From a checkpoint of a small transformer trained on Wikipedia.
Architecture: RMSNorm before each block, rotary positions, tied embeddings.
Each number is 200 + 30 x the weight over its row's rms, rounded and kept within 0 to 999. Layers, rows and columns count from 0. The size before them is the row's rms in percent of the matrix's.

# layer 3 attention key, 256x256, rms 0.0551, rows 21-75, columns 64-127
089,157,215,207,206,208,245,207,181,213,166,172,168,236,188,163,162,212,245,158,179,209,194,155,173,205,204,195,260,221,158,234,167,206,176,226,190,208,196,202,248,240,202,204,197,189,218,209,224,160,167,174,234,147,217,205,193,158,249,191,221,204,199,175,208
102,224,238,203,212,179,208,237,174,200,162,249,217,187,217,239,212,202,215,211,179,245,200,212,207,172,177,196,208,209,190,175,250,199,241,234,171,179,212,226,190,215,163,181,200,187,202,167,217,191,220,272,170,230,210,132,186,200,173,173,228,174,203,221,195
081,205,175,189,198,272,212,249,214,210,240,239,239,250,196,160,161,230,167,225,211,180,210,159,172,208,225,180,184,195,155,165,201,216,226,193,135,162,185,192,163,153,222,195,234,230,220,201,214,211,163,219,224,138,215,163,223,151,215,165,189,219,176,177,252
081,197,194,215,196,249,170,190,260,167,165,221,219,239,231,181,223,207,221,179,215,195,160,223,223,230,184,255,200,214,200,129,182,184,246,227,165,175,185,172,205,235,162,207,215,187,180,218,188,158,229,215,163,255,189,241,208,224,197,206,249,167,191,237,203
109,179,195,182,200,214,220,210,253,227,242,226,246,179,247,245,190,188,205,223,207,140,224,177,112,221,184,181,204,178,232,211,175,206,186,233,128,233,234,193,224,178,191,211,195,234,257,218,218,233,259,159,223,239,166,185,193,209,205,212,244,212,199,208,174
106,209,165,182,207,183,134,211,158,217,185,200,227,222,194,154,228,134,201,182,185,173,233,179,209,297,260,203,180,210,183,200,196,204,245,227,227,219,241,206,146,251,250,236,222,176,208,170,159,211,207,224,203,220,211,217,210,204,173,198,212,244,185,220,177
113,237,164,229,139,189,223,131,172,208,266,186,205,245,195,259,194,237,240,197,211,197,225,119,204,176,170,242,174,215,234,186,223,196,158,228,170,261,263,191,133,189,221,176,210,147,253,164,186,168,215,245,193,183,213,172,177,187,241,242,212,185,217,227,252
106,234,195,165,152,251,174,157,206,200,221,234,224,236,199,172,193,238,236,257,199,170,196,195,249,229,234,179,96,146,195,184,180,223,188,227,160,208,185,205,214,223,203,205,291,187,183,256,243,206,196,202,166,116,164,199,231,181,179,169,187,206,172,238,251
084,181,183,195,164,212,226,202,163,250,201,221,181,204,234,204,232,206,261,149,139,213,285,237,244,198,181,144,214,232,195,222,163,157,185,242,173,204,191,186,253,197,178,211,208,207,270,191,213,223,223,165,207,167,203,181,222,141,185,138,168,222,164,145,257
114,148,194,188,146,190,206,242,174,179,210,218,229,214,232,195,181,233,202,177,161,205,218,231,226,200,216,215,205,209,217,156,202,169,219,190,172,186,220,220,199,251,217,175,195,183,207,218,172,181,171,225,219,168,196,197,194,238,202,192,149,188,236,173,153
111,239,233,193,219,224,228,213,228,199,187,242,179,224,184,216,167,209,219,162,204,179,234,221,213,211,180,168,168,254,178,216,144,188,186,216,165,176,210,209,211,189,156,216,187,119,129,206,200,229,190,236,228,181,254,162,184,173,159,197,198,198,236,213,161
107,183,214,194,204,197,181,210,135,234,191,200,214,177,191,241,162,172,228,178,229,222,232,215,219,202,153,199,215,235,217,205,175,192,187,197,236,202,252,216,249,213,210,189,214,198,212,240,235,184,191,182,150,216,185,199,212,215,284,127,256,169,205,222,219
095,217,177,232,219,206,195,162,251,209,162,150,260,196,250,166,182,191,194,174,221,184,264,226,258,177,151,215,155,190,256,184,155,213,174,187,200,171,176,222,207,233,204,268,187,182,211,210,200,173,200,238,183,178,195,212,220,214,168,233,235,181,231,141,171
104,232,211,207,201,191,193,205,180,149,207,191,159,217,224,211,218,234,255,191,177,218,221,239,215,169,201,237,228,240,190,210,249,146,195,171,193,171,213,154,256,250,212,257,161,219,180,263,175,212,213,157,181,224,238,195,277,215,205,146,204,153,191,199,224
076,169,203,222,147,177,152,143,182,161,157,185,230,171,172,217,226,173,219,176,252,183,195,259,230,171,156,242,145,130,190,221,175,175,235,189,218,196,169,241,201,244,159,182,195,156,188,205,210,181,185,192,183,268,214,208,211,236,199,232,213,197,272,210,138
076,238,232,182,198,201,242,233,160,210,195,249,161,215,191,235,220,242,226,200,181,239,290,173,185,179,167,224,203,223,187,146,185,213,229,154,171,162,216,207,225,155,198,193,181,229,211,185,177,216,187,205,190,210,174,198,183,183,218,129,210,235,159,220,298
110,205,170,199,183,186,123,191,207,134,148,173,161,198,236,156,258,185,180,162,190,176,201,249,208,221,219,233,195,123,192,194,274,207,198,201,219,136,159,240,156,212,167,179,177,205,222,221,165,192,164,183,178,209,160,241,216,240,223,209,208,228,188,208,137
111,185,234,107,253,214,169,214,164,235,202,198,217,264,227,179,138,149,177,222,172,217,188,137,143,191,202,196,231,173,163,189,171,239,231,220,163,161,200,192,160,241,153,191,180,236,196,230,159,231,179,227,190,170,190,207,208,242,164,213,215,213,148,195,262
106,208,217,177,213,202,193,186,165,235,164,184,231,183,167,234,208,183,193,179,208,186,210,188,200,157,164,199,169,191,142,160,208,248,184,196,207,159,172,243,187,271,192,221,178,210,240,194,221,177,158,211,207,185,228,151,162,196,216,186,215,216,202,178,225
112,183,225,183,244,236,232,244,188,184,205,211,213,205,173,208,174,183,206,210,265,208,193,226,219,179,203,213,230,242,200,207,188,209,220,170,210,231,234,215,231,143,166,220,184,231,190,190,226,195,157,206,246,187,188,173,180,157,200,200,228,198,215,212,220
072,184,234,249,202,209,208,188,184,193,189,227,179,233,195,203,211,222,236,199,158,228,206,182,213,194,217,191,210,212,195,208,212,183,259,213,175,242,179,208,171,172,246,246,212,166,204,159,237,203,179,226,191,168,257,207,156,153,246,187,207,205,199,211,258
064,188,158,186,202,233,194,210,208,168,158,181,251,144,216,224,186,139,195,204,247,189,162,212,198,201,199,262,200,206,215,153,206,203,202,191,271,215,166,213,235,199,248,200,189,211,192,192,191,209,245,226,208,236,169,211,203,236,150,266,216,178,235,187,141
112,163,218,203,271,155,276,217,199,251,244,199,180,203,199,231,163,189,180,220,175,203,254,170,199,174,180,155,203,209,162,186,163,188,243,196,164,243,203,246,174,137,196,185,273,198,226,188,187,215,223,202,219,179,207,164,180,185,206,165,197,212,173,155,222
114,218,192,179,178,156,198,154,220,189,234,183,190,182,167,208,139,208,154,185,198,295,241,189,253,186,189,218,153,238,179,214,181,226,245,202,129,264,159,210,177,188,251,217,169,231,265,223,169,245,188,167,143,197,208,209,178,189,218,196,190,220,205,217,224
068,209,218,205,267,181,253,217,144,212,207,244,164,181,183,178,201,204,200,196,204,212,208,231,192,145,166,183,206,232,213,230,233,188,234,247,118,232,203,204,208,128,240,200,165,209,199,199,188,212,216,179,172,176,233,185,179,177,239,220,153,205,170,187,264
113,189,171,201,161,203,205,232,180,190,169,190,178,181,211,185,175,191,229,197,187,107,198,240,218,148,219,211,209,220,241,241,238,226,207,171,255,184,227,243,127,241,190,178,147,176,190,184,161,174,166,232,225,168,175,193,207,202,228,203,177,196,208,164,165
091,114,171,257,182,219,200,172,199,171,231,198,189,217,166,169,245,186,180,242,208,161,214,140,218,211,240,223,164,230,196,196,186,243,188,163,233,181,191,169,177,207,202,216,182,186,218,247,175,177,143,227,170,210,207,177,163,161,185,225,218,207,223,247,189
079,209,213,262,187,148,198,212,205,198,182,219,188,236,231,237,200,220,198,167,224,187,170,182,213,172,199,191,170,203,179,214,220,220,260,185,215,233,193,239,157,214,141,193,181,208,220,174,232,186,210,204,176,195,236,185,215,260,157,223,175,233,189,162,192
082,226,231,192,237,183,216,236,199,231,247,231,173,234,195,178,155,195,197,179,195,196,280,201,171,185,244,213,208,250,207,223,208,258,211,241,146,182,221,251,185,228,216,228,190,224,183,184,185,220,163,183,183,189,184,149,243,168,201,143,203,199,168,195,238
103,219,149,203,200,181,214,201,125,236,238,216,125,249,194,230,239,208,209,153,203,282,235,258,125,232,185,218,131,161,165,194,210,218,210,263,162,141,224,209,208,188,193,217,217,168,244,174,156,192,265,163,220,176,202,195,184,198,183,170,187,208,144,216,206
096,232,228,174,177,172,202,172,181,174,235,202,233,148,211,155,197,214,274,225,184,178,187,205,238,149,164,169,184,198,169,206,197,214,212,187,215,223,219,215,181,193,212,131,207,179,233,188,204,229,125,180,229,160,222,222,205,196,147,201,175,220,205,190,185
106,215,219,162,199,203,217,220,158,164,224,223,187,176,169,184,196,190,185,223,186,207,200,167,214,153,218,164,229,187,186,176,174,176,173,277,117,156,239,166,214,221,181,220,222,196,184,220,164,193,220,165,235,155,194,229,208,161,182,188,194,190,186,184,215
076,193,240,168,239,194,221,255,185,214,244,221,161,191,191,229,200,211,211,197,230,202,218,225,220,216,161,154,239,188,240,260,192,178,205,208,188,191,221,221,200,198,224,209,189,234,189,189,225,234,205,192,224,221,228,221,182,141,247,194,197,229,230,244,298
107,191,208,211,208,186,209,255,205,180,186,192,266,189,180,182,215,166,242,232,240,225,159,249,198,235,234,209,255,146,209,200,226,192,167,287,181,191,208,220,203,181,207,219,185,129,195,140,195,179,180,165,209,207,223,215,195,235,183,234,248,171,179,160,199
101,182,189,186,203,195,217,191,246,180,139,202,210,170,234,236,270,203,213,188,204,164,235,212,214,267,202,183,165,183,192,206,185,190,155,185,220,204,170,173,223,199,197,201,179,120,264,187,177,160,211,207,197,191,195,203,255,166,164,211,192,227,184,159,217
107,228,158,214,254,213,199,236,204,220,181,204,204,257,187,155,231,202,229,190,176,186,192,191,193,161,227,191,247,117,194,244,146,226,270,232,213,256,199,231,179,226,216,178,207,174,142,191,226,204,249,265,241,149,208,212,187,120,188,238,218,246,218,215,200
112,216,217,241,213,157,187,194,246,209,217,215,259,179,175,190,197,205,182,231,194,197,185,221,205,216,250,185,227,170,145,238,232,206,178,236,150,178,206,146,155,194,184,214,200,144,243,170,182,167,202,214,226,173,232,185,157,218,215,220,218,192,132,178,228
098,223,163,206,195,190,163,221,194,151,217,226,168,173,172,212,196,227,226,225,190,236,152,171,135,198,186,211,143,251,148,165,198,212,192,187,197,259,201,153,181,238,190,260,167,206,184,193,193,218,225,179,194,191,205,194,184,221,205,206,182,231,178,221,156
095,179,177,230,298,190,200,204,232,204,206,169,142,198,226,201,215,202,244,192,218,203,214,185,201,224,214,146,212,276,243,214,227,236,221,182,245,213,205,228,208,218,229,200,189,217,144,236,218,268,245,219,204,191,224,185,185,240,181,239,210,147,236,243,152
105,219,143,207,177,223,198,157,208,203,214,184,246,230,194,223,225,200,163,209,198,170,176,229,219,177,161,217,153,223,223,195,197,191,121,188,158,181,145,220,178,184,144,172,154,172,223,251,253,191,198,222,190,237,193,220,202,202,248,183,196,180,233,172,231
102,263,206,223,200,177,171,201,179,227,211,185,186,221,190,194,204,247,184,181,138,151,228,231,188,219,242,181,249,235,189,235,226,195,244,196,190,165,210,197,180,205,242,197,181,232,147,206,150,202,222,150,167,222,200,178,206,203,227,162,203,167,192,214,214
103,227,190,229,252,211,219,232,218,243,211,149,139,185,193,136,209,211,219,210,150,177,171,226,172,236,228,166,167,186,208,259,145,180,233,213,184,173,252,228,149,184,171,191,222,250,153,171,213,194,240,177,203,207,151,207,199,181,209,170,151,196,195,168,266
098,243,243,193,191,209,187,248,243,188,237,220,218,191,178,178,241,168,252,201,233,190,230,143,242,186,143,175,208,187,221,246,213,236,152,201,185,222,180,190,139,183,201,163,230,261,214,175,183,161,250,216,182,211,176,152,233,238,165,186,147,187,172,219,201
091,170,259,219,162,182,174,199,196,120,201,219,163,206,197,195,161,202,212,150,167,209,208,142,203,208,236,158,192,264,209,185,206,212,238,182,136,231,200,275,153,210,219,204,204,170,195,239,193,198,156,204,206,194,172,250,158,216,265,198,214,213,234,231,171
105,223,176,186,194,263,149,222,216,197,176,143,195,163,199,177,205,171,208,178,204,190,213,194,179,266,173,208,227,183,191,215,195,175,165,182,229,215,188,194,232,201,200,189,183,237,196,219,220,196,218,220,225,193,183,209,175,181,167,220,229,196,238,245,193
086,266,168,236,238,206,192,203,222,189,219,174,213,176,159,185,208,217,207,178,233,203,163,287,147,210,188,219,200,168,228,255,224,201,196,225,171,249,221,154,191,201,137,196,233,237,207,140,189,211,250,188,195,259,198,187,290,211,182,248,197,188,204,246,221
098,201,193,220,137,185,184,250,186,241,236,237,199,273,221,240,202,199,202,179,236,214,204,264,225,208,197,177,229,208,217,234,215,200,130,217,215,251,179,205,188,191,191,210,205,185,221,141,192,246,215,212,182,148,237,227,230,184,213,197,180,214,190,172,265
096,194,164,195,129,191,181,195,199,241,218,194,229,185,235,173,118,176,179,196,183,166,201,190,240,153,253,283,205,225,195,195,229,180,244,234,225,173,211,153,148,223,173,176,178,187,205,222,221,130,209,216,256,171,217,181,203,232,216,211,184,175,199,222,127
100,180,224,225,212,206,246,228,200,261,190,208,247,225,230,245,213,201,177,180,185,152,147,193,203,176,217,144,257,200,201,192,186,202,128,233,228,222,241,209,184,193,229,160,229,197,225,211,228,140,246,149,247,152,254,207,243,218,222,170,159,176,195,173,166
044,220,228,178,218,199,203,195,189,227,216,151,184,237,186,117,181,185,203,211,215,228,239,199,156,200,197,159,224,189,167,213,254,217,214,239,176,230,196,190,178,181,217,195,203,214,229,185,221,235,258,220,209,204,218,189,227,233,157,224,217,192,204,236,224
171,205,174,194,210,212,194,216,204,164,185,215,230,186,212,189,222,164,191,198,239,211,193,250,230,269,192,237,234,192,185,220,187,199,209,188,269,178,195,209,207,208,226,211,193,209,263,201,191,175,197,233,186,262,164,169,193,243,186,200,211,174,210,202,163
043,199,169,207,208,211,190,196,206,164,237,161,197,168,212,252,166,147,252,249,249,226,132,179,175,194,209,212,187,189,185,185,191,166,173,181,194,234,214,236,204,242,199,196,210,263,186,201,176,180,240,207,202,211,184,202,182,219,182,231,198,167,223,164,147
135,238,208,222,170,218,241,200,218,245,225,193,181,253,151,209,172,221,192,172,194,164,190,228,145,188,228,173,202,176,209,223,177,199,190,203,134,205,240,183,190,190,214,170,172,189,173,168,195,203,183,195,219,166,215,230,194,152,229,206,173,221,172,139,231
046,202,201,207,152,185,195,198,217,206,234,170,201,136,176,226,198,173,190,184,206,230,234,200,253,218,217,230,180,209,207,201,143,226,222,168,167,209,213,231,232,247,170,145,178,208,197,251,216,181,211,171,196,191,183,254,172,208,224,215,263,201,199,170,186
162,222,249,206,198,202,207,202,223,187,224,242,208,227,183,195,219,244,220,157,188,220,220,195,234,194,169,179,170,178,188,165,168,195,227,213,143,180,164,226,189,160,221,157,188,215,198,189,181,232,172,211,202,168,228,188,184,130,220,143,203,223,151,170,293
# layer 3 attention query, 256x256, rms 0.0574, rows 22-75, columns 64-127
093,153,133,211,214,218,212,265,178,164,219,209,225,189,212,202,140,241,184,207,207,219,254,154,224,240,172,195,168,211,191,198,162,208,179,168,209,224,220,194,168,194,182,138,203,223,146,220,175,166,253,196,235,135,183,189,171,209,143,268,184,206,196,196,167
092,218,179,222,208,219,170,199,207,237,232,227,154,196,188,160,234,208,254,117,124,207,197,202,216,203,283,218,221,216,178,189,171,178,206,237,259,224,159,190,227,218,158,178,194,196,161,217,164,219,158,167,196,176,163,259,182,198,198,189,182,208,228,203,150
096,194,181,169,214,142,178,242,194,194,228,166,166,202,224,239,167,179,187,216,262,233,211,210,184,198,188,192,191,235,170,170,180,198,172,174,215,245,185,202,231,174,190,175,247,271,192,215,190,232,209,182,230,221,178,142,218,228,186,178,226,213,247,209,170
102,235,153,152,182,213,226,154,190,174,170,143,213,220,182,161,212,222,228,203,189,267,205,286,164,194,213,188,234,240,209,190,229,255,162,191,221,242,173,159,240,224,154,189,263,233,188,192,208,196,202,243,198,264,253,203,150,230,145,213,176,220,219,169,209
114,206,191,206,176,188,248,167,176,198,193,164,162,269,169,226,246,211,160,187,255,181,245,171,119,229,197,213,168,180,216,221,173,158,184,202,175,220,246,210,223,207,180,220,244,294,224,165,196,199,199,185,171,203,206,186,166,199,173,215,154,231,213,183,171
100,181,254,204,237,217,196,198,187,180,140,200,178,146,194,175,140,162,152,188,223,227,186,206,206,174,200,147,189,199,264,201,220,134,203,165,245,232,149,199,255,192,174,243,225,183,205,263,222,229,177,171,182,232,205,194,219,230,178,144,173,231,233,153,214
096,226,182,226,180,176,191,170,186,151,211,227,188,228,203,198,209,171,196,151,200,228,197,179,141,224,164,243,181,196,251,213,226,231,188,195,296,203,195,132,175,232,138,133,160,268,198,214,196,218,218,176,222,226,196,202,182,138,200,209,179,202,226,251,178
094,213,209,218,234,161,165,221,186,245,202,206,176,209,185,162,217,151,199,144,192,179,160,198,157,194,231,240,179,208,260,199,214,185,195,200,190,166,164,174,203,191,162,213,133,208,201,224,166,190,209,170,225,241,228,262,173,183,244,172,224,201,239,236,192
104,260,244,179,210,187,207,214,244,261,201,212,168,139,173,198,185,228,206,214,190,193,143,204,216,189,215,175,203,198,194,266,237,155,211,208,160,195,176,177,250,189,151,149,182,215,193,153,170,159,249,221,168,221,197,220,215,176,271,216,155,260,218,215,192
105,212,299,218,252,236,184,224,209,202,203,222,185,179,260,207,227,205,157,240,212,251,148,213,164,165,247,215,240,193,195,187,188,220,210,195,238,211,210,240,209,219,224,236,156,205,286,210,224,292,169,196,216,210,224,165,225,228,212,221,223,243,205,206,211
100,222,216,222,222,211,228,170,187,158,182,197,229,171,216,161,268,196,220,177,221,252,196,235,212,209,199,158,204,190,183,221,197,192,224,140,191,224,122,178,211,217,219,305,214,162,186,220,201,200,109,208,187,167,192,244,191,215,224,183,195,162,217,161,218
096,138,225,189,220,184,227,216,211,125,186,225,175,156,167,207,177,201,154,211,261,236,190,191,225,226,242,164,203,211,179,228,177,203,242,253,236,292,206,206,191,169,171,189,207,221,258,184,213,174,187,229,231,228,207,208,191,205,168,215,151,214,220,210,197
094,221,225,217,217,225,180,159,183,240,171,226,166,145,192,207,250,189,156,200,255,228,126,238,150,185,234,206,218,198,242,246,188,187,206,220,173,196,151,198,175,187,181,173,215,201,210,193,180,176,222,184,153,167,220,226,194,198,253,201,189,168,168,194,199
082,232,191,205,182,203,189,253,192,208,211,167,249,185,211,206,163,207,137,245,283,210,181,186,225,240,181,186,253,243,238,192,149,196,225,184,200,173,149,178,260,183,231,203,215,233,136,160,208,139,168,203,230,226,181,206,216,206,148,203,197,211,208,229,241
087,210,213,195,196,158,227,216,210,147,215,189,215,200,194,184,176,226,193,150,165,176,169,232,167,210,202,238,217,207,241,202,235,207,236,197,177,267,169,184,230,215,219,179,160,120,221,189,205,215,187,186,164,141,196,228,195,224,246,207,124,204,213,204,194
104,186,198,212,220,223,215,224,206,194,173,202,247,221,179,187,195,160,201,190,136,196,159,255,242,220,233,237,193,214,255,198,203,146,259,197,176,217,162,167,218,208,222,262,197,190,212,205,226,186,207,192,195,239,204,182,217,200,217,225,212,168,205,218,203
107,209,247,228,199,167,146,238,242,219,261,209,198,175,165,172,277,197,151,204,214,168,114,201,191,204,161,215,141,167,205,196,201,182,178,140,219,201,186,163,212,169,210,221,247,201,194,241,287,189,154,224,155,228,196,155,181,217,232,222,215,233,183,196,192
112,236,226,242,203,212,251,196,219,196,191,253,189,172,175,222,226,171,187,228,175,232,170,218,184,200,188,189,189,198,270,236,203,156,258,204,194,236,185,218,224,190,182,186,206,182,162,213,277,211,179,193,159,202,201,196,184,237,230,210,189,218,193,254,187
108,224,172,201,175,166,168,174,208,184,203,203,212,221,206,174,159,215,193,182,233,176,172,199,132,178,183,198,180,207,177,145,200,228,168,247,161,232,243,228,221,207,212,202,179,176,189,190,131,201,214,204,209,190,176,204,207,261,247,242,185,204,181,237,181
079,223,232,144,180,181,181,206,178,201,162,173,195,213,144,258,214,210,224,173,174,188,240,219,192,160,238,230,165,179,248,242,202,137,220,161,193,203,183,202,237,207,200,152,229,266,226,172,168,177,201,169,186,190,188,218,192,144,272,167,151,143,208,155,189
084,176,199,209,214,195,201,146,216,171,241,202,199,212,235,209,168,165,197,228,231,196,224,121,189,251,180,120,221,187,195,214,156,243,205,233,215,185,208,205,200,216,180,201,197,183,192,228,198,171,188,166,250,200,160,183,227,217,198,234,202,198,201,189,193
090,196,223,201,181,189,239,227,256,170,233,176,240,257,223,214,215,223,179,220,251,150,172,223,186,208,128,247,142,182,173,180,256,205,171,161,213,168,232,263,204,254,198,209,175,177,223,159,211,185,176,230,159,187,225,220,182,144,241,204,201,186,190,169,157
098,238,250,211,201,211,234,189,144,159,183,166,250,202,187,246,213,253,202,168,208,170,173,223,169,181,160,208,172,231,165,158,195,191,181,216,253,214,203,177,224,210,200,155,235,196,238,176,175,238,261,217,203,240,246,195,181,162,197,238,172,202,233,193,213
073,156,158,217,178,175,187,194,220,139,199,203,200,222,177,211,158,220,195,194,193,170,226,208,231,220,202,157,217,128,153,195,186,212,205,203,185,243,185,196,182,206,203,214,177,156,174,242,244,150,221,180,157,153,215,210,149,187,234,182,253,154,193,197,210
103,230,207,166,169,187,184,210,217,208,176,209,194,195,148,185,186,251,201,221,188,172,131,185,154,181,217,158,167,188,228,206,198,171,169,225,191,207,170,178,216,213,162,201,160,185,223,195,213,184,183,161,167,189,253,239,154,244,192,152,164,214,182,199,201
095,203,222,163,141,261,181,213,202,205,200,218,207,211,181,229,199,279,167,164,189,234,222,196,232,186,185,249,179,193,189,180,177,161,175,200,157,233,243,159,245,199,218,227,234,185,224,137,229,223,237,194,202,154,168,153,199,200,227,228,179,167,218,214,175
086,191,214,160,185,180,198,161,154,242,145,168,230,163,227,183,176,226,164,225,237,211,191,213,179,192,211,224,177,205,216,183,145,213,135,176,205,182,209,202,191,222,190,126,218,226,211,181,205,196,207,254,222,215,227,211,202,191,267,188,271,188,226,153,187
094,201,183,172,205,185,192,199,196,176,206,186,212,208,224,193,203,176,223,231,201,232,207,235,165,206,186,231,177,159,148,173,126,265,150,216,195,221,202,219,172,220,253,171,212,218,270,210,222,224,230,229,201,166,247,163,143,203,190,194,203,226,204,221,197
102,193,224,189,210,169,204,244,222,265,164,225,202,199,214,194,149,220,210,204,246,190,201,232,175,203,147,262,195,238,203,170,230,231,162,160,166,202,188,238,193,200,170,194,184,193,186,142,244,233,239,239,186,194,181,184,220,197,214,188,169,233,162,230,192
104,216,188,235,199,225,216,238,215,167,163,198,193,231,217,186,158,143,189,203,209,200,230,215,233,200,188,192,198,197,225,187,240,183,223,205,164,129,213,155,230,174,160,207,204,202,177,262,148,217,230,185,200,214,196,210,159,176,184,206,235,184,174,155,230
096,156,137,198,151,219,201,191,226,227,207,226,251,181,188,235,170,220,186,185,273,214,168,99,197,218,187,244,187,221,227,148,205,212,190,215,242,254,191,218,223,191,190,212,237,187,240,170,198,170,180,202,238,232,237,141,188,212,203,199,233,207,151,231,187
086,235,174,192,171,149,200,224,188,159,194,160,249,216,161,187,191,191,175,165,177,155,213,240,156,160,221,220,213,227,183,171,208,208,230,166,144,252,190,240,248,169,225,219,209,216,167,207,199,148,203,171,168,179,214,207,234,246,215,250,202,183,179,182,142
103,174,223,230,231,190,151,205,163,217,157,180,245,197,207,216,191,148,223,229,177,232,199,226,250,198,174,218,197,175,168,216,167,206,197,164,220,212,154,206,211,211,173,209,216,216,197,221,220,221,193,187,199,170,173,171,186,147,258,166,183,236,194,233,267
106,174,189,199,139,205,193,188,144,196,200,266,239,240,216,207,172,226,192,196,251,202,187,255,172,202,199,214,242,186,235,203,230,194,247,240,176,226,207,254,239,216,133,238,255,207,194,230,156,271,211,207,240,213,170,183,187,213,231,136,248,142,266,161,178
113,170,189,192,147,207,140,169,159,183,187,132,221,198,210,217,180,207,152,215,231,176,194,170,174,234,272,229,203,248,191,210,204,187,141,176,201,115,181,236,222,216,142,246,179,243,215,184,186,142,181,148,173,256,164,237,170,238,192,229,198,170,232,214,185
108,220,231,243,186,216,232,233,188,259,207,226,150,176,225,232,236,147,204,208,230,205,157,198,248,158,161,233,156,173,240,187,171,159,201,171,223,211,199,271,203,208,197,231,250,219,197,218,178,205,182,223,136,265,191,160,254,203,198,149,168,194,250,202,212
097,252,133,189,227,180,211,151,134,243,188,176,186,187,182,227,247,187,283,165,215,208,215,183,178,179,197,203,180,225,192,238,187,136,193,171,191,186,171,234,196,204,201,192,193,204,241,194,168,226,238,187,147,230,205,273,258,234,240,168,199,209,216,190,246
097,220,190,204,155,197,221,159,165,166,203,173,184,184,196,194,238,226,194,223,203,198,188,254,192,174,229,178,225,167,187,188,205,209,163,187,150,149,204,240,212,194,209,220,176,233,162,231,183,176,144,232,273,217,222,225,185,177,239,235,223,191,242,188,237
110,183,204,224,180,180,150,248,178,197,119,208,171,158,186,140,202,196,164,210,179,269,270,218,233,206,210,261,236,162,139,221,209,193,215,239,213,206,254,208,215,212,247,175,190,200,160,187,167,221,182,161,186,225,194,137,247,242,219,221,271,223,195,200,214
105,162,170,227,202,166,221,225,189,200,239,189,161,223,254,148,174,199,231,199,208,172,202,220,198,219,192,180,181,262,173,175,166,197,165,177,196,259,178,161,205,146,180,183,201,177,213,204,205,176,217,219,126,182,190,221,178,199,123,218,203,240,217,209,223
105,204,193,185,128,134,216,198,178,165,196,210,232,198,146,231,268,164,197,165,147,248,208,157,200,177,188,279,201,235,201,172,233,209,162,204,206,213,226,199,167,217,171,135,166,176,225,173,184,226,177,212,207,200,232,205,207,171,269,214,235,190,223,218,170
101,168,161,201,251,205,209,174,169,189,173,160,221,245,228,220,173,265,171,190,232,178,182,165,216,144,153,155,233,221,199,219,198,221,213,161,237,254,215,188,230,207,154,174,206,159,222,215,243,199,169,165,208,210,217,200,184,172,198,164,210,204,262,146,236
091,153,147,188,161,214,171,181,230,193,209,207,170,206,208,169,182,276,187,233,178,188,173,136,170,169,247,230,204,179,170,199,205,165,223,193,257,182,155,124,228,192,198,193,252,293,230,201,186,213,149,149,171,245,161,172,269,201,178,245,208,174,202,162,203
101,206,198,169,225,192,206,223,210,208,167,166,201,184,166,219,200,163,215,113,154,198,194,188,208,133,233,219,205,213,232,226,225,198,204,219,188,238,252,152,171,155,155,252,260,253,227,178,253,209,208,194,230,207,159,168,174,213,165,219,172,218,175,181,203
093,150,239,190,231,177,173,185,178,202,135,206,252,174,212,207,197,217,182,177,232,242,235,160,129,222,219,171,208,200,204,185,207,235,154,148,181,217,188,215,244,188,150,231,205,139,218,235,177,212,188,196,137,235,199,217,134,174,175,202,249,204,213,182,236
100,132,229,181,158,171,176,172,154,180,182,191,208,132,232,211,128,257,183,163,228,171,197,188,189,244,127,205,212,167,182,213,150,232,242,184,184,160,220,178,203,195,231,226,223,170,226,210,209,192,131,181,174,148,226,141,165,182,249,224,223,173,173,214,184
097,220,181,177,210,201,217,227,152,171,187,207,124,211,157,191,278,165,213,205,154,220,206,160,190,248,216,201,111,214,219,207,194,172,147,189,227,175,171,173,179,195,273,194,217,213,163,103,209,193,231,241,200,233,166,211,196,184,167,226,176,221,173,220,229
103,132,227,178,142,214,229,191,192,199,176,177,226,206,205,201,214,222,200,208,205,163,237,202,203,232,215,237,192,205,219,161,200,200,201,150,221,250,157,240,178,193,161,254,207,191,153,195,162,174,164,204,220,214,238,176,190,153,169,202,220,190,197,166,246
090,219,247,198,190,164,181,219,217,199,219,258,166,222,171,229,217,165,239,188,128,168,186,260,244,176,213,227,187,157,170,207,181,165,200,189,187,137,189,168,157,177,171,219,170,226,185,203,224,202,187,159,179,173,243,223,200,166,215,190,219,216,158,145,222
070,229,203,170,278,191,175,253,191,204,188,176,152,162,231,236,196,195,221,187,187,217,247,180,146,184,215,271,150,164,222,205,212,166,223,260,239,224,158,177,205,232,198,218,232,216,257,213,191,240,230,235,199,210,182,249,194,221,263,153,163,253,213,199,166
097,185,209,228,226,165,250,197,192,192,205,147,204,215,226,181,262,202,213,170,244,202,203,170,139,257,231,260,190,212,230,187,212,251,166,200,255,177,212,217,222,200,191,197,165,162,226,194,188,207,180,280,213,242,161,165,188,161,208,159,182,208,177,236,202
081,201,190,171,196,217,160,236,191,151,151,206,203,192,200,196,184,212,280,135,213,194,243,208,227,220,207,273,185,249,165,149,198,197,167,192,208,256,203,178,247,224,204,227,198,174,247,177,198,215,237,229,150,209,216,149,203,152,211,199,186,211,242,241,210
101,238,181,188,212,226,220,205,174,123,141,160,215,218,212,176,216,178,161,203,231,235,173,201,194,223,154,220,197,210,253,220,217,220,176,172,302,179,193,220,221,162,216,191,214,219,253,212,219,186,183,256,189,243,206,161,216,232,165,246,207,170,194,229,180
079,180,169,205,237,183,151,179,172,192,215,152,173,177,229,216,180,173,152,209,180,149,182,243,159,175,252,187,224,221,203,253,198,224,220,194,247,228,157,234,201,278,193,181,161,189,213,222,199,199,182,181,249,186,182,223,209,204,223,226,202,215,228,186,119